python train.py --d_model=256 --head_dim=64 --norm="layernorm" --attn_scale=0.125 --seq_len=512
Each number is 500 + 25 x the weight over the matrix's rms, rounded and kept within 0 to 999. Layers, rows and columns count from 0. Numbers have three digits each.

# layer 7 MLP up, 1024x256, rms 0.0398, rows 102-129, columns 0-255
505525535478495482480514552568468535493452543453476503541460474489489433532463538517526540486525501484537459526528493513501509544494470500495494538512508516476518485483504463457534519515493504530499488493483504455487482491478467494483490492504538492522492530489498466521504512537465471504502525499516515468465471514480498475431491495501516508442485466535468519560555537508522500541457494507492458519492472522412506517504492475489505505509485523543490495457503506496496515523453537483482476441494488450496490494498474475498510476558552500498520507537480512523491543473507547546474506492544504513444456555469493499492483503527516458545541509476466520531494463538540488482520494490479455512498494446524527513500489536488503470519468512524532486465495484474500529541516487
515533543510511460523497525480497502491521510460480511492518526520486470514503493464444571522506493528523519488528515520491493531468476535523480487482503456468485475507499470516476499524466526493523514500470547502508502516512519540526525508538497526534499504542492534455494491467487473543508477524469514468496475504520576502485489525484519521501492499523472506469526508535506502492537530494512500455498505501454444493494504520501467518501471534474459515452482482534471478502524471460493490485505468489496509476504478505496534484485519545475566520496491474466487511500513485537470515554492483472478530498520498476488498456499483516507498483484486482510541480527501463512539484506575499509490504521500484494464522460465429508498567476503468491484481482527487492524513475
518501487545488480500498461477480524450505470482475488486462498507476440486420453521508504545514498513525508498460440495514493525512502528499497468477439541483534496492515459495523498486490495476470508474502515487497488480545490480560539478488576558465551564509496483514472493531499522509462478501499515540480481483553483495512524481485506508471563516531481503563505537462493525509552528510452497453527512487480524484462456494503506501515510513525499475512515492476482511476492465527467493511493507497502468494495479527525513482473568476472534506477512523523545515504483501508541538523487521505494524493503472474494501468516531507503509541498484495500466506540567557501474490510525482486492534471515491470516475488481473499448500517538509486481476482494508507535555492
465494485489509514460511540538460514474494482545497514499493497528439479497458481499454451522497496487455524477521460531487549510549502532513463471500495512453488535471463454512519491499487505536514508476520493501495499521471496475543539574466506490503524538508508488505537530493464502500498516527538509479523477482543503479498450499507477492516485506464445515512498501549446501502529508508480507527484465517524492505503466524484514527486507510543443494464465535484500535495492464516464468497479504516507492489479506472504557516498508482510496518524495492495503464507529471528531496497531469520494533533506515418505525499502526471510471505527493495489546438498486537512502509521510487508471502503486468522461534500453498515491485485553495465520514475549484491501538475
495520483514441476460516537496497525509488525487534496512483494531506468502456490514539504492554485522495491528451476511498482454521510486553525480497495466540553479500532506537532541475470537497503503461513485506520483452497495514477502500474505539497465462474486485480515454506533448515448530492516510525517488461544549535455501454468516454504493505528532494507485452484511499486499495485525463517455444462524503533474489477433477519480518500501466492541523503492487519534515514491482482471475520459503506513493485510490525507522489512504506491544573518477486482479512494504516518493522498497506450541499511488549473446511507533523520490514562513491480462502492507531476478507528502445476500512514523471479527485503507476538502513486513493515468477504495531518505484
488513473441505487495513474498474515479443522468527487482504538491486455502507509514499461496494498493454515446543542543497523554501489481465469520507487471450537553526500492464497496501502469495494495500463501482497472516525512493516515490510517504589560491506481518491478474559477500519516505511495528473547503527507512501478458512456530525490472544492518484505499489506487527544516528516545490473463515525428472533479477469492508540531492501468482454444481497523485498515454489486517500534530495502513501481572484511586530526528482487451503501468505505466492499540512487480511510489531520494478477527477526468507513474503496498527494520500481509527462513504478497528548476477518491493497517494515511497479462513502457501455484520519523546481492482521518526513523473
481474544510462498523553489489502511466520508511510465518491508527528477501493457478512491536499481476496525494530491507482524554481502490492495506500490492502465507522580531490466519516489506474500498494473478483478495549505491499486534467531532543494523464501487479464513495528499534497474486514527493492520490402496508478532484514496460466471516471493517503494523462512536465503509500510446514478526525497452487551455484459517518481517431467477512451462518471519508488504456507506504449509524496455564515444540490500498499495476484503426506526478520522511499499516511517486506482528523529492514533490493501493468478529518481502488510472514504516530508485488507494507463495477551497506487512499539501512492529524490493432502486521530548529484498487536536513519511444
497491503521505520505542498455519497499505487490556500499483543500457506505489474502482505520473522530514472476473498527520523484505512491480541507479521461504462550509483507477496507502483496513459513493489472497510492514514510492499494483490506513485527550526502489484503506498539530479511525470527514486457478506464522475469489493466485474527488511514501537516471458489513477502495533487546514510489466468503478500474463509491500449499510541499525458484535487533437494553508444473547483510493488515462461511530527505507503484517514518463529527531534489515522517518520461493521514514526483533489538507472481446515512499478499501453505507470475514493474526549534527508513472526468487523470517483538531434513475446487516532504483508492462453486492493457489514530516531
502532517489486512497539516488501492495495518476477492513440486511490466474504524506497524540515470502486516495482504479465516512473536478469471494491533495499511478531496495526503552504490502529509451545510483517506506516510531460540504511548524491470531498505476484479488525518507448491536490501514504519499500474525484509509499476476502529501491517508522502492473491495476522494503529456495533464504533505454520484432503445477543481528536485464517511516486538509439521494495537487486441515511467503496521498507487511493492469496480454470499501491526540507493499495532515493479507495496555478495495487520549485551487530503546507507504502492503470497501461514485472520511500445490491508475482516540497486481500544490499501514545545544527510440457468494518521529486486
474536485498471496506512506511508485474455526532480472491488492563497468555471502491530497473510455510493467506525473496482504533468483503491506515513483526474505519491490495478476502482473486501496502501516498493504529487499511509503504498516512506468479477506480475481543529478476496482498524464507524490495495475481465498498447508469514435425520489494476468502538485515523528494489511516479487520507509494511512495515513502481538522544555542508489552501524515477466491496476515531453477502513482492513544516547488479482529500524521493456562556496486514483487497496492461526495525560501454511512531529487502495524499473524460501504496488477527557505497497491488533510521460519519482477490520464459486465493464488476501509545499511533488489484507517479481516521527474
508561486504523500522488466525528476486469504454500525541480515512490526448503474522517554528526498535527451520470502517490484542487530512516528488453547541519520502466505501503495533493445518498519521485463522551506469500461515496529510446492522484494541522492531490467498474504496446472455482513490513498452462495510458495523484511447505487465501438481495532524494538471465463496511495468473498510481504436511486479474487495464491508504536556514494513535508477490467505488502487505522512501466488493452524549511512541519517482477523421464496558509496503454541553492476461482502490532460486468489487558469505531462504482494501521529507484503509533521548501491492533499463490544511504481502483495472547477510452473490487497495499525509489493499481503489517499537500502
508512475477477492506507516486447491467494573510451514492484506527502515504506497480473515533512520552470480569477483507509560473539459482508467480498490499468547532492487491469513487542486484466512472499487502546512512531491508489578474480507526486504498529511494513496525479535538445522530510483482511481486524508487513494481506512489489491485471479530515522509472462481537503556537491450465445488523491488490509525481489495509506552528528524510474502528516500495473530453500485469481484513506482508504518480524479471492561502575503500495507503523535472499498528485491486515475489511503507516476462545463522497530479462494501506444530534479511468534521472527531499487469473496466478518501498466505520456486519489535504478498517512526474483463484516502482514495523507
567524493433519490495501503504516472500498503536471489509491466440486508480503499465512522515494493504494490429492493487523561515485543474512510484505463470472520497497515440527505488472458540515475499548514457493519511492520492523532511501482527511520508478480524545468514499495501521473461487474509541472503503473513507458498494507448544534474520547491470479518500525500502500494549515479544510510506490495492487536461556472508452475499482490498514540501494490499492498517512481500533500540468506459460518481506546494523579520489557453470509534472587494490549522497527482501505515488524476458455489516482482521490501495467457515499498526471488503511540532489474563553487468458523474477480553521505476515496516536507476528523508497515514511530468500493510506511506490
500538509511479533469551505490486519496497518470502494516514516523484489469428526512499540482511528488499502456470481520494484509523471485490473481501476503477545514522528458499517484506512509501496511491455496559513500460465583461471522538549497494520506500492540516513518510483466511535470473526554509477507510545504527496479525471490533488487499500536534521524516464454491483523506529455490531491526497509498503489521448513468481556477505521555503518477490461555515485528486497502509480446523497462492509552531490459545519521470513525514514474539504496497488505497496468532483492491511493473497477493503522504508510460452485488494514542495502477479478521531519516489472467527522480490446499477489545498462463429449495467490536485484485462517502477472510522522568499
514499505504508474470475543503516477497484524483531528514485498550514516497487523497520514512524502475518484476511427499460513481472505514509590476454537518513499528529518460511539507525468482484501508489505484515515496538481495495467504506494504537547522519467558486500498537509519523517456496491493505518511523428526535531542486471490530523491503494517485518482499522469510490510474490527524483484480512519472514538510503480506513519531461523541499546490502530532511487489470490519464460493468488512473525513489517494514508505521518471459454476506517503549491459480478509523500470511492513530483536489478484511474487488504484453503505514533462450527498539529518520495451503496502487439471505479486512492497462494475461535490530468557474487490464511514491488507507521
510492483497514481486515517483504471467493511542500517510499516504508492518501522511511479488473506464487482450535479482481488481506509475509516479538493532498548546479509486514502493496514491481472497480498475528490521533494502456493498483486473518494492536484502533503507463486528512527496502502473511418498492492553512515514478514487507465508482480522475495489490502501517504541532475469505469468505488504456474528566441488531528497537500498507504523475493504520485549515494529505496441501530467497511499492546520539527510493469524525460515525524531482519484544501518496465518472491539499498485461478489516461498483517501495486515468508508458522457515508483495562482534450480521504487496490481527486510490484527474486467532507520502473507536479516486556536505526497
475481511504501501466511496492467497508535525497495490532478511492531504503484490487530473509529495542487484511483507484500498506525507504532473480513496488491550520428523520530498512511518525509482477462479553504481482476507545484497514507496510501485520512500515503481502486544525490523469538482504506509542519477505506481523495481497492481438511511523498519498525504449499516464517551477494510476498523508518511477540471452484505484503507547483482502487482481518436484490494515531515527465498510491510493474538519491528540527499479505498507538484525508512519479486546505497488496480484505485486504540489536482523507485506507477474468495497440479490465491530501526503497502451536487530503475497481520450478515500475482486533511487479514440482478508494550487522526495
503501508488459470487488484498515498473465491555476478461481529478541488450476476524453491545509476504494505455566500504491501473474491482526529487503526491514479558463486504475484497488480482528538539511474492479501501551527489441518504471539530537472504510467539483469480485524476490539517454482517509483476543496507542479500528494474492518441524519580471445540557489462506475498565517518475507500502457509454494494471498470487510507481469578547493439514470487537475519528496429500467504485519518424516497496526507480506495515514491485494501501503454494468524525515540461495499488519545537485476493486509529487459489453491524487491527492481525467510504530547507483543498463525504474490503535488489524521510537535502508494461508502532478529501496479511508499519500492
528529505478479505488509493522475486521525481490494471497449517521524496540489508516473522540471517449494490517502494522480546533546500533498478529485499486501491527503523491507467530473445477505460479489502509489496522486524510439509492504514535505544480484532522514464526529513486496511531480544511525468479462531504459486538427487488481474532469485518488449481481445530488468535498518476505496469516548502465490545519517460493485497537515519489498498503465528486496475464483524472506480525483482492482503483517506478533520500568528471465522509501468494517550500504556521549512516495511523538515532514473499498552467470517530474496549492496472519512497477506506491474522504496488497462504454510530514487464527512538498488517507479513515447550519512513497446483482481
499503505477496495464511509462448500503498565526533491459525543517489489471460505452470480548526484510470489458568504540463501561487495502491462528495471503461515514507500471459475492490484544510513538490486541542479483505518503507495491515495512517478501502504527490494515541482448476496489486473505542494515499506492494473489488489458512556491494522498523504488549507514465491456504544497524546501505436495476490512522543527494487535496505497507519484481489506521499535512502504497490500513525493474459503491490497466531538472516523494493541576512474512523518457452577474525515487485490504558504515501496499479559496476537497517473459496550470481490483468534503510548485503496506478497482497503518490494495527514463483521460503511522511465490513530518485475543514488
498509486457485465515522520452489480470534480484496472505483502465535479476497503465464557537510480482465511486472447481514530550513538489440501517537449510514487517503509448460458499524504506477478534533534491489469554475519506472517520459501529498478503509489508479499517510538463496528487481471539507455512489526477511516509501500471507475483504471502489496492523472475486464506517536486515532516497485525490476468527471476519516484505512506540465499525498524488473488492525474471507455520477471446543468491524545541489517519478515432532499472485568493513487484492503518540503471504509520475457538482535512508516472533495509508481470565487478501507516544503507520524504491499530463485462497525554497463491526458513483538505543506538494503493508476551538497511526524
473493484491467505468476476520517495506480519516500523484480500504504518495489474497455505496481494481499473511475492507480465503505496484473518507531519492508520505494469505479539519470498464505527520512524487508545522505484539480525492508462526501563477529512491512499503478525512493505517500480485504469457474522515516476509476504447521469510535520521499489475506483502491503433503510487520514530526481518434515526479472487516548505519490502457470484542505497540429509503493501472529501463522502513459523542487521547533523460542501487435484473525548487476484506508509527517469511494518513495488514521488525512549498504503489481507504489518510473527464477489510490510537518508498501540466520508527499507428481513530498465490501511528506491500493470484504500553494443
497522506519450462451505512440502514499464511443499463512497549523525454479453501476466527483493451500468469457519480528464482480484529515488479516524514534490490508517499446469482514541481487508522492496503510540519457497516531495485475466491511512510502541476541539494570512480500536491516546489548512478477503497539487497507503514482502534507473503523477510459541521464425513487509484533521521501529504476475536487502486502506473547529496537521440494510487502507501508504415492484441527484464488500520475461539490521507488503528544528514475472470494483516559527517492518452495522509536495479520496542495472460563521482493514504481531454502519506494467506519531508531455497519521468482485518493509511488473524457512468518479486478517495467548502509514518501525521501
452530540486469475462534481530526506475417509491500498492474517480558507488527483510451478539546508472513504492533446533454530487480494583531475473507542464502482467478542481497473493495463539457462489469514482512570482489493506454474522481511492536487509497517535538526510495517542503465510497508543497531429491441529519520490507474490489504513529447541476519500484512477481482497525508515471497499530498472495520492454473486485515547519499491530480473548480485496474477510483500505497506495456519510527527466496531482498502500506518470509498517486531472483500552443479486461526494494527492522493483517479558533519491488521525530473474506518511523494465522499501487505483506503487514513476471487513519507499547509511488500457466518516545489528527524527505512550542501
492502505529502497473517454483465501463493479500517513509498531518460466526522528473522506512530475484470439536509511517494527556507505491510494463490483511507503521524511488493490485488512483499491514473507492527508501507455460428522485526519478522563486550528526472510519491504491516511493523497543503518471471454465485433526448506484483428442514470468522527496527474476512551533530497521479526490506529500517472496533501499487510498510510475490493492483501484488515528523443521496544502478500498507518491450546476493513531496483505486485482517488498501483511554497492502534528494498519489470495526537534514469534466516523490487477465509532479529535462492529516442486522512502528497485479499483496538427477485473475490507481490520503498530508497515487513540532519507
479528550513488489522507504489431497482548515469499516525532501550524480506472520488481505516481491526541423493534508498500474542509478506528479481545538484546478544495536519466458475468482537503496471517486539508528521505514490541489495503496510517523505497492502519426522501528500478512510522510510524511492481469468510493479505491479514500482461484506518514478493492458509499465456471493492464487482474495486474505508523486508474506506477508498464528514528478494491489532492517525484533493495455485499525477465563488494512466549476483492553529486531479478491475472575526555478509520515532536497444513529467507501471451546519508481535518530490473483512511460510525482499448510534474519467540506495505511514544472480472488489561494468490499434517539523509491505515493
526487489511519471437472480494492475457469521450518454495457570504510471516481508530521494495524478513505482499511483470528533541489489481513500509498491479445470508504512508533490541485458487486500515458529497469519519554524494487524496452522567527522521486515498491478525560510480477471512482520502511481476503494532500503468482508475507473509475539524491434487501545497493502491550503504510471536484519423450443537537493486506501527513530508484510509515565490481493524511523495483472510480502501493513512524474468471548518490488551462444478517544526479534503532497496484526533483489483541506499546437504503513535471504507561488501475485502498495479491490495540522548521463465486455481492498465522495504504563514507471526485517503511514483514503505506527473502465484
484460488525483520475506485480445490530478515522475432502519523506512488512427479456499473481515497483490477469482490480456509511494511503513502514486483559509531461529510492478510510495476505544531513479507516507522515519501502530466533520486491567499495474474480527503503506486509507515518525480495505521477510510500505513539468477483489503538481508538451473491474483514504520577518501494497492512527507474492485521526463485495499488508527515504507494482465515516537485498495520484496478483457496491456528490431525486512514511499527494487475458512522518501477476495517510498490552544539534520480511498493507461466474513519498498519558508538497522478468488575485527463467469474488498501468491482517523478516537490517490461490522494545520528538519494536500498501498524
# layer 7 MLP down (transposed), 1024x256, rms 0.0384, rows 102-128, columns 0-255
541477513532496495516495476481532468505507503536544490499494478512516553476517461473490496458508486501482499459522546492486511524518500527536514481492539501488537522501528511475449512453455498483512514449450558502435563527486498524532458526495467521490452502468471510507473538476529498476522489484554493440479490490497530571486483500496460515539523504563534472512507450529519497508490508519520479515460496464494562452462486529540504495512477478519569488487487511537458521537524510547517529511488523487488446489501448518483464477490494499550473507468502565459493541485507521494503461509498485472480476493516522514493486532514512509536524509502484524496473527543523524498514494495516522528523493490485457466509505528496428509511441513518487533430541525473477509528469490
502497494546457545510472492467520540526509466563504494546509472524461511485472541477469505496475522502506518475478495518502497459531477510494480540484500482542497469510515547491503525522518485517474507484478448500505500486496459503517489508474483512496503544517497482479471542520495520518465509517483458487509508521544485440476513510553508456504481467445483555563481489479506510525550508503492495493533534476465493484501528517547456493475492524531489502499471535534522543502492505490510498478479513532457472481488478466508492531470536485452485519522473492489478501454473486506480469475475462530518492494463473462521514525479525474503571484519527498466546451533489547467515465472501467489485515547501501493499565493502484508533518540512472466515537494518500505434528487
431499460504513485486500465478485493499488530476437543468471529528481509507554435513506506469571510538461513522489470454474533493499506518518542516529537504528513463518510471512470488513507512477491514503509479512449551494491527487538495568530514476549568529503474459476528548486488512510545520484485529484482472467512546480524496480489517467496529539496516553478457477539474399532485529483440516495517519458561505502510511470489462493530511507513512448536505484496484480498512470465552519465495504502519521517458458477476519488555511526444508506500511480471454518451544481507476482522544500490514560510487542466458510496511471497473463481490523544539507528494501504501486506494502456478521474495533533477485507477556513474503464506496511461425509543459564480447530518
505476511484478508521522510462510503476534528532520476477519508538501502481509491474542520473555499495502468499525522496493482504471575506438501513521540500468540504494462484483539525489553462546533510500475522507508476455538524469487511460502445516519508485504506493492467486533476500523471454517518502501491534539479514530470487512516497483546535507532532461487500539451517473513481520502460506498525512499522478513471494519517472486491461495512512481486493473508468532531521484514501502518511462480539470511513469506477501486500440473496474483472514489483512482473534472491458457540474501485495532463536517475540495492514453537503494476494505487475493509504513487447482439515542477450484492543524506521507469517478478522485481508531533490485490478501495524492455505
494521485441481497490545508507501468484488544503487475503511516519519419496511506487501554506481541515462546464541468506504553444530506521475502540534520492485471538484504523478520491517512501470527510507467505515501531513502527447538504517527488520516483529502517489496531542500480485480476514508501547488463498487471520468531486517476494548518499507547487498511530519514507498547518510482504502506502456493487534474492526505521433527543540487457471496507490453511505488498471514493473505516441532476461490465504511469470451530512518540518587463495510490486461514501469521495503458533505510509508516503503487505430501506480478490518503500502497503518502453491510486499510461510469465556488522468499467487470510519533454471488494467487486483477513562500480509521515466
466504479534470472496460463509511526486453470427502465541499482495547504489537489491479494522504537486509476496475486526520483494506511485496510463479485501520516546493522515506448508460561504500519499534538515462482488432514475525542515518519559511503515511490486536501506484522485524453508497490465473491505487495470486505483482487515480516520480555430547516485452510478488516416520504477457507479519506444495504458473492526462471487484497500497539508508484500513478491468553451482519508543529507482517525525514500484507476510572485467523511465470532471561480512508485526450521459530521489484495544498491498544482499476500481487499499485547484478519499548541477542449509488474519489541526478506491489482505486515542465508558519501466529465466550503470483511523539480
533572495496520487523455529561477471502484509451488544504476537469476494476481522493524500517494516510516504505532482479513494502506515504477540484529503512535444526502467502497479448465498531467510514481489509470530514511503511510531469498505523487498515484492502495496514474541506480503513510493477483487519534543515486493472501474516511489464564513462502536507524518475478523516479468487521482487467524476539506463502497509471520555498501529509501488535464551459461531483489495536533551470523507509524497458477491421491494500484532469517538530444506465525489511475549481501543506519474499533502507497513512478489478539471535481477466462453465505489429494475514481505479515511515538490529475507525493513485488510488492490527515512489489503534503541496503532517491518
443519545524531460488520496498558457525506481503491493523481458506471507504495524498470557468518521494544490505498463457474482514477490511525524527466543509541523477497476487520529497480527488447472503466532489500539438507494503498509524461482446518502498517470502473510500491473517513472531491471480492522485469517470507479498503462438487487508488472501492472546470483505527510548503497486500492500494484535522500556509496491487520515470512485470516474527524484493468506510508511494493521492562506515490495539539492498487476477496482517483540508518530490489547481505487484505498500490533499484468514472506487498488473497529485526466457502517558476509493473490476511438505504525482500522512530480492497533466558520474511499528500484493501491470533499437493506516482492
495481480500481492507515491538542543517506537449555517511497489490517500499495480470456549476485510499496504494492469543527480502545476506526513482506515475501474506448525486508505494540509522503494488544501520502505439520502496487470469503511490475534497530483478509537471489492508509486490491510468506495475525528496521510490506503497524492474476493521480530533483508472513514490476456507495499539460505476490531489498479565478469523466443444508480494490516451483544548504495477548500493484483507482518515505499450511514512484488520533491476481540525511504477524535531518449486486458501475483482498510469462499524520542504514482500513454496511542499494479490518538497499476541523536466524494483503514477528530501521504493501451506512486508523518492498507475476498484
502499477514494567500478545515495521509496510499477516552508503500496519473507509518501483503521525454523537473478539484522525478531470501494487527518552482533503492500518518519556493482475524498491508501561511461489458515512488469509508491488511501459531487490514499480463501506466479477500487491491502470533492510521508481477498488530504484475510471530496489475490510511490505480481508532536505497537499534504490515473514505483512533498534541521477539479485502545534516525468453497508486498508499463526501485536500474514510538515466522492490487580526511539525464539502487489492491465490509478469439492457537521500470482475511510487481459548465454479478487468502533539498486468486502467504523485495510447479507532500527458513497475464510465505500494500530489493448476
497491489500491520559523522499549539483460450495509503511494493456500478519503487486526528451499467500519489475520471490443516539434488469516507518474478472547464471479530450505504499440495471506514514480496531504495499467469513476529522503486510537505509497471513507479496507470508480471496504508511497531472510509529499494484514486493510509503488528465507463542488469456469507527485518548490452504492512491506478503488489524495498539552497519569468485505498494489525504515486535502456474509484525521525503551520447498520543509439455521531519459459479486492513490550488547523512474512486504463511531494547478505495539523469463520549572525496514494511471504532477521493474549499532474488591482489510511468512527436498467499533462516482486414462470489496514499505524572
509513506483475553487521516518534491518549504496513509526489504476461535516498494478502482456552506504503503541505504504419543532511483526514500471488477531536490489514474464498517454478494540507523459449492493505514498481520532475462492502500451472524541510508506478457559493536501498492499512494479523461537475527480440488494508487556480486470491506491499509489505487495497538508463493504524505500479517509512496515508555482534467500472505501469478470508516505511497490500537526496507495457513466478522508471492503519472438518504464509503452484468477538485547500503559502542536503515519512494536485492512522489502453503528478501497463483526511485485502498477527491489504539498492524457485486524486544533521510506474487472471530532496529536543500525526530493466528505
533517530543506508488469493502499536485487487534523546530517506474486501492492489529480529484485536479502494474483515492524533464520498483500478511464464436461518510522498477480485535460532459556457487497521525487533528528524478529489488506508524497480512513487508481546490488516515524522451460479522472556515474546528541494462487522514511519512513514490472479494473516503537452528497511484498500485514497498500504446497492484530555516531539474534481495483571521514504502495497509500501506457465470467509546491497512470492502473522491490448509479479551528497485553443483528483502492476536518471466520518453454504558477498527468481518527530488536507491516429507474523491474500475539471477494510475478528466463489495479524461484488521468535482482579494496469487498549441
487500488479515493484482475519493476510520527456494514491493503448501476533515529523444524469479515496491459460469514489495479540512506509487480486532510514533492432493474509482480464555510488439480481501512486499510522537500457513486497504490512508510441460527533489534516491564539498534523506499477485485525435539470544507517473490519527530497454507475509531497506504496499516522543476517504527457502484515480516502474496511501471547507487466557526481484493485472513474530527553506439489545556485486501514483484539543507489487518504495531520503488488482538502476469500480467552510493534496479467508487511487516568513497514498447488510503470499473540500470481468464553522516510517455516539478483476461510488496498530503491480485493484531514496489523510565527506490524
489504507501518488529531498498468511462519475486473517478488461459473449471510500509504481501464479480499534502519532511509478478542487510526454539516518517464480495524463475519475505449510486540553526515480491505511475495500514495493540516528475499504525488526502496507503531493477455484523497519477489466496482502445496542488463486500468490495509510493524454515512506541451514479492546504536532533545544517462515487494485511516519462490500490504480490499504501511531524519517475486512540528548476493476486499515492476535492534494529554498501509496501540490489485501535522467497496486478497463535485485483491496512498491486522495504485455493472565438531453473545497476534528509497537478520483454508496516483507489505500534494509515489490525519476493517500491486479490
459482499513502515496529469491505500466493504511503502510520548531458476469522504454532530530510492500486517483502511470507498466506489493479501492502546493484485511506458506510507479522506519507561515527520483472508479494472499506528493506520465534548484513469454512470475479470483502470501496527484480505504505474479533441501510505518508500524548526530516510527473487499474525526466512508525507483498487529492505450490511480482503519486448465511494457457484494446493519495501537480493503487515554499494482508500514474498483509483460536519525499486500480493513524532468491513497443528486459514512498506498472481462533530520481518535517488487563499436489501502491509481533499515485530519505517507506505547473514496529542485519479480515531495504456455497523521514497512
520494502529492499521513502470483483476513481498501497513505467506491518477490507485481492484495499487463494476535499503495511465504534486486513523508475496520487479558493459514488485521514506475497507513470480474484489494497525490515507517506482507563503502498524512518508512508503506500548487485494413490515524514538475496474514497571535472523515519468505464530498509520493507500515492476463500480485527481514466521492517469514494493501496507512507475491492504486541536512459521538478497490532490503477497495484485526505524474507521510488501485532518508476494508499463494499513493532513505510472484516532490543473519505500494456501486513539542478536466491488501464525533518528486526466534512540486461508491512500476483518468482522484454521526504488491547504482485501
531442509493472486502550545462467502497516538563501524455477486521483534543471471549513482468481514531535494462507495545486547501433543497472464496445532512535556529518505489537505510514502482506509528509478471493423494534495501516518510495529512474486471525461517527470469527507505479459513524495475522455488484509471516547525486511512443452523492502521453481484528501517521527474508462513502515505495483503478497536534523499510519459486459548483510492494517508480528488525523499523493501516498501494453458514485523464463437511485506438557458527469465485509532486454536523503529500520489474513525459484538495454470512541468467481507524535512475502470476514555541471482478483540497513569508505505499508521515504507512486493505486481495501527480476468523497543460439470
482478498532497501546514458437435507496492496522516494477504520514446486521507490526499491513520479500572498474520546550494476506492467471478515507510501478500529482508493539511484491496514476486493503478497490530480510510494473497491500526496493552479506548454515548506510503473501520501494477477459504512490483501512478496497506490511468477488537461477536493482490548459528523509515481456522500492478484481519524457488530533511521497486512511524470496533520501494499512497519441475535521543479492501476529485473508475479527477475494534466507517510470496505515472471508507478493471489475481467546519535504530469479530490459479489493519501463541470523514531470550502488510527509532488510455476479508501500531509484539498546528515526540469501454533562488512442539495519
528541480511476516499502511549503503510564543518504468495508531541528523487490492510534472477514488497494497504460439481515503471488505461478473471476467518529550531531489526460514482462520486496548515478488458497481505532503574485486513471518500495463482505460477498513483501505503504484493437538466508483478462505485458508481462530472489517518468523513517491493501531550512520502498496531504518519534484472499520473514500442499523473498513524508477536520497510486528511482487486475490492514472471499487522518529528518498492529535565543503499494525473527526504487520540479531492532467532503536525491531473474499504462531447541512497481475483517484481436516448543491536540469441523478541472507493517532514502468503490465477470537497460496479487534509483456495502445507
504481520521498529532510504534486517471465470547510511510495528504521491495498523524517458480519512502494517520479529497491565524531469486486483483460495492454484505502493528439531485452486461499463519492472465499520529467512512476491448480518501519529437469463512444492469488466492471468507460543518503508539483522475512520487510478528509515510519536500507512503520472555554540483478526498520470442510514492471495516504519471554503523470506461514507486530489522450459559474482514497475510487530490493501529542525471493505527478505525521489488516542485530493463499476528498480495514451524484550545482561492527479527479469470491486527494452467499511492516503468472499543524478489479506575481431472499455532479500508466472476510493478509471517534524507496496464485505537
464520502497497520536516517490520505476536511462488525503497474521484490537479507473520505531484492495456510541535481522477551555462485537495496485533493503486504507526510470549508505466469555514493482483515485478508475539498503507509507492524483521464486487525475453460501514489518480502496522540475510490512494484481480498508531529516492494503464496515475515497488447520476524502516507494515507497551474513469517467557515513539510455433500519503464515521482505538487501462517461462491505572537509493479489501515468512496543497508500491528511456476463515492539500489495472500527491547534498501473495486520493488458482529489475501506477495516489477499487488490500503490518505519511561520492527508524482484505522499489490492497496432471512478535449500501525488500526456
465501517543478486495439496481503469518471528491520507491530481447469520582522450483499466504532489482498523507517527442461467515510518492490462533499542477501524533491500533524554518489523462514534466538515537487548500484528508493490545529438474512531485494507427491509489556501539497532491500484519530507506468493515473486494456521502538480508509538536450487478486527483493474545509491463492488503523493474531502503514499496483493484486516480540544497487497486511514527475504478447460458485501489500521494504490508509496478492499519483533495508479471505509511510490510454480518460458557515473478458497517524512526514544521527494466503470492463476442534481501484531472526514476507559472496534441503499517496505523514529529469515493482570512502511512528478484477492481
520505551516505512501511503522521508500466499517504484461517486522492521472520481462522478488518520516457506450509494468482484499501488444489524549510502511518513557464456470493514502505529513527505528508462492467487545514522495480478513524515481524524487472521519475477479483511536475458494482522491492491506509489467404499549527502464519488488506561473500511479523474502513470569522467485532528475505479498447477431495475485458511503568473514452538533509519546490504527512529468502462522527551506481478514502547518499478451515467483442498498463514523489506480500481508525479488469482473522518535504484495469500495529502522531525537535514512536533490494539526489537504531490512510486508536530513486483458450526478503538472546476539487503503494516491474497491550448503
514492483535503464474508533502546514510510525517530478476510489488543498439523448486522475484477487478523508518531516499530496440480512488508547490504523517507489482510512517502465526489499452523482517499493507481529506521461490516500468521494518509498496478491454540480484481506473530474519536467476470516518499485491461492506517488500473506542500525511502513520472484486532492467464474537518466490453476498491522544470547555471491495513470499516523588501494505535517504500482438530488481508514500487468549508563441482478463492544520519501502503490492532497489534457493493509479515487493514500491533462500495537446479502537532492528500485501512540534499489504474502543490478528512457498494543491489532500486492505571500518477540472518489527483485517462464520487471484
479456478461463464500434474515529478468507508544500467554513491450459526470539495485497462466498495478504531478503464512519527483523557482537535494505509515503484487509538482527528496508497559522500488477500480514517541474459528461519489561447522532502495547499492529520495500499522533478506447496478454480511485509506487493501501527521497452474518540502473455502500475537534540512482481511528513497561529509462513445461456499484547482515536510526525492525499511487504557480503486526481481514513515503471488471517484476503513507496508487455522471486477481559471546504468485521510515492462493486499508506493491469468455517517502459507474539481520475507472536483489497553519499469503489521509553468485529479472505537521532533471526513543489477517491503498499505529509473
537518541526490513505531519469526493475503487499451514530494487508507492513530527574467447481487520522509509477516496475454518488488497537507468521496546534466524504528473466468473481526500501462444522465485463503511486502537499517481486496498529523510534520512530480550472518527460496527510498487553536507541557517519540420540509480456507491489505464494480521484486517483510485512461493488497469527536463498531491468551495443503527538506494444462473511460494530477499483531483540473520519479509507460550542512516505520464574500504470510486532537528460501478550474481486485494458489524526494499517472511518473480532506498493501490511454510434537485489513494520540481493499519472495479526482511522494505480454510449516519454467505491527489489514505451526512474495481486